Weights of a small GPT-style language model, trained from scratch on English Wikipedia: MLP 448 tanh GELU, 121M tokens.
Each number is 200 + 20 x the weight over its row's rms, rounded and kept within 0 to 999. Layers, rows and columns count from 0. The size before them is the row's rms in percent of the matrix's.

# q: layer 10 attention query, 128x128, rms 0.201, rows 97-109, columns 0-127
# k: layer 10 attention key, 128x128, rms 0.192, rows 97-108, columns 0-127
q97,129,163,156,191,217,198,184,226,198,183,229,176,235,167,180,198,225,188,206,188,187,205,216,144,202,232,193,173,162,214,169,220,211,210,205,196,189,204,190,211,181,231,216,205,182,199,222,208,212,216,188,197,194,204,185,232,188,195,182,188,205,228,231,235,218,175,180,213,216,188,182,186,210,197,177,207,197,187,206,195,212,191,159,192,166,188,170,204,181,201,234,204,203,195,225,222,228,194,191,183,225,210,187,210,139,198,231,185,211,226,199,200,232,192,161,220,185,217,186,202,192,207,204,177,227,192,204,176,177
k97,142,168,173,213,199,207,217,184,190,203,195,198,243,192,170,196,201,210,219,162,186,227,184,191,190,232,208,157,163,227,169,219,179,199,198,216,219,197,210,209,200,204,210,213,185,206,232,222,237,215,199,193,196,220,162,242,195,172,184,179,206,197,215,212,227,172,158,225,217,180,192,214,198,164,225,197,203,207,174,184,222,183,177,216,168,192,148,197,193,193,198,214,202,220,199,216,209,211,180,172,196,186,187,213,159,182,210,197,202,199,229,202,228,198,157,196,184,220,183,196,234,206,207,175,224,196,214,210,184
q98,114,209,162,218,191,176,180,188,202,184,215,213,168,182,201,207,229,192,235,141,200,178,219,187,176,202,238,212,204,190,188,245,173,183,201,194,207,230,190,209,218,178,247,194,175,180,205,230,212,200,200,214,192,216,209,199,201,202,222,181,189,173,196,216,270,204,212,206,202,211,207,176,189,186,202,222,197,197,215,203,188,196,182,201,222,229,202,235,220,212,190,180,158,210,208,197,196,226,192,174,176,170,176,184,212,198,203,229,180,204,184,210,190,183,175,232,182,202,153,229,198,203,219,172,198,205,200,200,198
k98,137,184,184,215,205,198,186,183,228,191,183,207,166,197,199,193,212,190,237,183,193,218,198,161,180,178,202,187,215,212,196,235,205,152,190,227,201,222,198,238,231,188,216,167,183,190,188,228,233,202,200,200,199,232,186,207,219,211,238,184,198,192,187,216,223,195,193,211,219,210,220,160,170,214,219,209,195,168,191,165,189,168,163,183,202,190,177,191,194,224,172,204,174,225,209,202,183,234,198,182,207,177,153,189,201,192,194,225,212,174,179,166,209,179,187,198,211,211,164,234,204,212,220,176,220,207,196,172,209
q99,135,185,198,190,184,204,197,238,211,188,218,180,184,196,159,192,230,163,174,192,199,216,229,171,183,190,197,185,182,183,174,206,208,184,188,216,226,249,200,229,168,198,204,193,161,193,200,165,240,207,186,193,160,213,215,202,201,210,171,241,248,204,183,183,197,193,206,202,236,233,196,188,174,204,222,176,213,197,207,181,194,220,169,190,204,222,161,226,186,197,205,230,166,201,241,207,172,186,197,180,206,181,197,242,212,211,186,195,204,197,208,198,212,198,222,204,183,188,207,187,218,187,220,201,226,183,202,222,216
k99,132,193,179,212,204,199,202,209,208,226,176,217,218,162,166,198,211,192,178,201,218,195,176,200,198,169,192,164,177,193,209,217,211,191,179,212,194,223,222,219,177,218,227,209,169,213,215,213,205,200,197,207,182,188,200,207,216,212,191,195,248,198,211,217,215,177,228,180,237,212,187,206,191,196,237,178,186,170,163,194,183,202,197,186,227,210,182,215,192,208,187,198,158,185,225,173,194,217,209,163,223,184,169,243,199,223,178,194,225,191,193,172,226,177,223,178,158,210,210,219,222,204,219,206,235,159,230,226,216
q100,129,179,181,183,162,218,175,165,205,189,202,193,190,199,220,214,214,222,162,206,167,184,203,203,212,213,209,157,186,185,203,267,181,206,178,200,229,164,216,188,212,178,202,147,187,201,222,168,208,197,197,183,208,163,172,204,202,200,171,192,181,218,200,194,210,199,207,227,209,218,192,217,205,212,190,213,191,181,210,217,214,182,198,213,235,214,202,198,163,214,165,188,192,200,228,208,207,200,224,230,171,205,199,210,167,211,152,198,190,174,189,211,179,206,204,219,188,205,196,193,233,205,181,219,235,201,236,212,176
k100,142,162,196,207,185,211,171,199,218,201,217,184,189,215,221,207,219,210,171,197,187,158,215,192,228,201,196,150,191,164,200,203,184,197,183,208,228,141,216,191,237,163,199,171,170,212,215,183,214,217,234,197,192,182,192,207,213,207,202,208,221,204,198,212,214,195,220,234,202,197,198,222,207,197,205,185,197,202,203,198,209,191,213,201,197,221,211,166,205,180,221,227,205,185,232,213,225,164,235,210,188,204,165,219,147,214,164,202,174,164,182,203,181,205,197,188,215,178,225,221,221,221,208,210,232,235,216,199,189
q101,106,216,221,215,194,183,214,211,186,190,184,222,217,186,224,160,214,194,187,165,197,239,193,187,209,191,218,211,212,200,225,183,205,218,205,192,204,224,169,198,202,180,220,225,222,188,186,196,176,212,233,193,217,217,185,158,196,201,186,168,169,224,184,195,208,157,182,185,184,211,195,177,193,212,238,162,221,164,198,207,211,197,202,215,176,188,204,181,196,183,158,215,205,225,186,182,229,193,158,166,204,171,196,160,219,197,222,221,196,182,190,253,199,182,193,205,210,178,168,213,226,205,177,204,218,204,225,178,202
k101,102,201,208,201,184,209,195,205,149,166,194,208,208,209,214,164,204,167,205,190,237,211,226,203,183,202,173,232,197,217,185,193,211,199,211,185,175,193,173,227,219,193,219,204,220,186,185,209,202,199,234,191,217,229,190,181,189,227,208,184,215,195,195,195,179,216,183,235,211,196,198,204,184,200,210,220,248,162,204,209,199,196,170,221,160,177,190,188,214,208,179,187,212,209,193,216,201,210,178,197,190,145,220,159,212,194,221,206,212,233,177,191,212,232,166,212,185,219,200,220,239,235,194,173,220,185,232,167,179
q102,122,198,210,230,179,211,179,167,196,220,186,165,213,260,206,182,217,218,197,219,185,199,211,240,225,180,165,212,206,240,212,199,213,198,193,189,194,187,217,167,226,206,186,204,226,200,203,197,155,196,183,201,203,211,192,207,181,212,182,242,232,199,206,170,188,208,214,184,211,200,211,192,212,149,209,196,187,219,209,203,201,236,220,228,236,214,209,215,191,171,235,222,187,195,186,199,218,198,211,190,162,243,201,201,200,220,183,225,191,160,216,205,204,179,220,164,199,216,203,191,204,186,178,227,224,192,194,204,170
k102,130,201,204,200,176,189,176,161,190,182,210,172,213,214,197,177,207,203,188,220,185,227,217,226,216,168,178,228,214,206,196,184,217,235,181,209,187,210,200,171,225,198,187,184,186,211,178,148,191,191,173,191,196,196,233,176,185,182,206,187,223,225,193,158,212,210,231,205,214,183,217,184,200,188,205,166,195,226,165,216,220,209,221,202,224,221,204,241,220,179,214,190,201,211,195,204,221,226,214,221,169,262,217,222,195,197,207,192,211,191,212,204,186,188,234,175,202,199,223,206,182,164,182,203,217,167,176,215,164
q103,115,212,216,188,188,234,157,214,198,178,190,214,212,186,225,202,228,222,212,207,217,172,207,170,206,172,211,182,174,185,201,210,175,210,192,164,211,179,164,207,217,183,207,192,218,174,210,219,204,177,178,188,229,186,188,197,218,224,192,184,199,235,173,239,180,202,187,191,228,247,191,234,196,170,221,206,206,190,173,166,198,193,208,201,209,214,218,180,180,200,190,194,198,199,180,203,187,202,242,201,170,215,226,195,186,223,187,211,188,186,209,239,179,226,188,207,219,201,215,228,218,185,184,209,194,194,231,171,264
k103,121,187,176,183,143,192,187,216,178,179,213,190,172,202,201,185,219,229,212,171,233,183,189,233,225,196,177,186,158,157,203,196,187,212,178,187,217,187,209,199,204,185,205,220,205,174,194,198,211,203,210,196,187,175,197,185,211,223,238,205,219,209,169,207,214,181,207,194,211,232,184,169,168,202,178,202,193,213,228,169,197,202,193,205,215,223,218,180,200,204,181,198,191,164,168,170,226,193,226,197,169,176,252,194,202,194,182,202,183,219,203,180,197,214,207,212,258,209,206,204,194,229,175,193,195,219,226,173,224
q104,123,205,169,205,218,189,222,225,197,216,210,194,182,169,195,185,204,234,195,189,237,216,203,201,206,200,201,187,182,195,226,206,176,183,215,187,218,201,196,223,214,207,212,211,225,208,198,195,208,220,215,192,182,203,216,217,191,212,210,231,203,168,200,174,178,212,210,220,229,239,209,183,193,237,242,191,190,206,199,224,172,197,191,215,207,203,204,178,189,246,168,176,169,211,154,242,186,204,154,198,234,229,222,223,155,224,227,177,189,243,220,210,205,194,210,189,177,224,200,191,189,195,174,215,191,172,196,168,190
k104,123,195,179,199,231,198,224,232,204,227,193,205,233,198,192,203,201,238,194,181,211,214,230,209,201,190,194,202,180,223,204,183,213,185,237,187,215,206,189,229,162,195,204,184,222,190,146,214,188,255,198,161,190,245,218,207,205,193,205,229,190,199,168,202,189,221,191,218,221,225,177,180,203,226,233,193,196,206,200,198,195,201,209,223,226,217,197,234,174,216,183,187,185,187,194,205,183,201,149,178,216,200,231,204,179,224,194,179,192,208,208,201,201,225,175,189,201,210,165,217,174,218,170,167,210,171,222,224,215
q105,116,215,228,209,204,182,170,216,186,183,207,203,191,213,201,217,190,182,239,215,171,159,184,199,173,207,211,192,192,178,217,244,209,234,214,197,194,208,198,196,229,224,216,223,179,220,228,191,217,181,213,196,183,209,207,217,190,167,208,240,231,243,235,200,192,178,173,204,199,163,201,201,196,209,204,218,197,172,212,178,202,210,217,189,190,183,165,224,191,200,225,206,198,172,163,173,166,220,203,185,184,200,196,210,240,206,206,204,209,215,198,161,208,176,193,192,179,149,187,170,193,181,250,203,202,202,196,176,200
k105,108,167,215,209,174,184,205,186,184,201,242,199,188,205,185,187,176,163,219,203,217,189,166,160,188,207,199,194,196,184,196,213,197,213,214,213,210,236,225,199,206,242,219,227,190,203,192,227,187,193,202,196,200,215,197,178,201,154,198,206,159,217,215,207,188,197,190,165,187,199,194,184,203,184,187,171,190,202,223,169,218,203,175,185,223,172,188,168,204,185,236,207,219,204,217,173,175,236,203,221,201,238,211,234,231,229,184,211,215,206,171,205,213,165,189,221,168,183,231,193,202,198,239,186,216,202,166,230,214
q106,113,181,204,183,200,194,192,190,169,173,182,202,181,216,197,187,214,186,216,235,202,178,192,221,197,178,200,205,196,181,165,197,219,211,190,236,219,224,154,185,179,202,191,190,202,239,206,204,218,187,220,189,230,181,171,185,182,199,206,222,236,239,190,186,189,200,206,132,167,180,195,165,199,197,179,238,183,207,184,211,232,222,150,171,205,198,209,209,223,235,209,211,202,182,233,194,161,196,197,195,170,188,195,199,240,206,223,198,183,213,200,197,193,159,199,198,189,195,220,185,204,208,219,181,211,200,181,196,207
k106,123,212,226,232,200,206,196,206,179,200,190,203,179,217,204,214,208,179,223,210,209,194,173,225,191,180,186,198,204,202,192,211,214,203,171,212,169,191,197,219,183,184,208,230,202,215,214,241,197,188,183,213,206,162,172,166,195,186,214,196,218,236,206,236,182,185,226,183,187,191,166,175,213,207,169,193,219,233,182,198,219,248,196,156,225,191,175,182,229,204,184,211,185,214,223,199,173,188,210,259,180,212,213,224,227,216,213,213,233,197,207,213,196,149,195,206,200,186,215,190,224,203,183,183,189,176,157,213,209
q107,132,176,178,183,204,191,173,210,230,216,200,183,197,218,202,203,193,200,227,214,191,192,232,207,210,202,199,186,178,221,188,203,185,184,233,215,212,141,221,203,212,198,174,198,171,220,211,200,195,184,237,230,178,207,193,177,174,226,241,187,149,184,189,182,242,221,190,209,197,176,184,232,188,179,194,220,167,193,204,188,194,227,216,203,176,220,179,190,190,206,177,216,228,196,203,189,149,240,201,221,211,205,203,213,200,217,189,190,182,204,163,237,210,206,198,199,175,207,163,202,183,205,188,186,216,244,175,186,196
k107,139,202,163,228,213,186,186,190,235,215,213,179,185,208,204,247,191,227,265,199,180,230,213,197,197,198,188,218,185,181,181,208,236,196,245,202,186,142,193,196,211,193,195,183,183,210,212,201,203,181,224,201,198,224,206,215,184,202,212,204,174,195,191,186,233,206,183,221,197,200,231,242,189,201,179,186,147,196,213,191,172,210,216,209,211,214,194,202,180,202,180,231,214,190,188,205,192,197,219,207,194,205,194,195,193,219,177,192,204,183,164,254,194,189,223,203,180,169,206,207,179,208,209,169,241,211,177,210,211
q108,101,216,205,186,177,183,237,189,218,218,190,196,182,204,214,219,178,192,193,178,223,175,176,157,188,185,184,178,218,152,224,222,227,215,220,190,219,202,190,211,195,231,184,187,178,212,196,203,204,201,246,226,215,219,183,218,198,200,194,194,181,207,166,186,192,229,233,200,234,205,174,192,197,175,192,202,189,166,204,192,157,202,274,203,228,196,215,209,179,227,190,184,212,196,213,240,171,191,213,230,223,191,204,191,212,194,187,230,194,184,164,206,168,210,199,197,188,187,193,220,196,211,172,197,181,225,196,203,198
k108,122,193,179,163,199,180,231,231,226,230,219,214,173,175,218,204,170,190,182,190,192,170,214,206,199,186,200,189,205,159,219,217,228,195,224,219,219,194,189,204,240,205,187,202,212,195,199,191,205,206,228,185,213,203,221,175,195,184,242,188,180,220,193,203,167,196,237,191,190,216,177,204,176,179,184,192,199,178,218,189,170,213,227,227,211,197,207,195,170,235,181,208,217,203,224,210,172,183,193,201,225,204,202,185,205,202,169,200,199,175,127,180,191,206,227,190,188,170,211,207,153,190,222,204,192,234,201,176,205
q109,109,200,199,190,182,191,192,218,197,243,192,200,183,202,174,203,209,185,187,225,195,198,211,202,197,198,201,189,193,193,186,197,227,182,216,201,209,239,205,197,207,165,188,222,231,178,175,188,230,216,193,180,182,186,212,200,177,211,198,187,214,224,200,223,187,173,211,190,231,194,173,221,183,173,205,216,239,182,197,218,207,230,212,199,207,168,215,221,165,187,168,208,171,212,213,234,218,242,166,200,190,184,233,205,138,218,206,181,220,183,187,191,197,219,221,172,180,179,198,203,195,224,214,208,220,133,206,209,160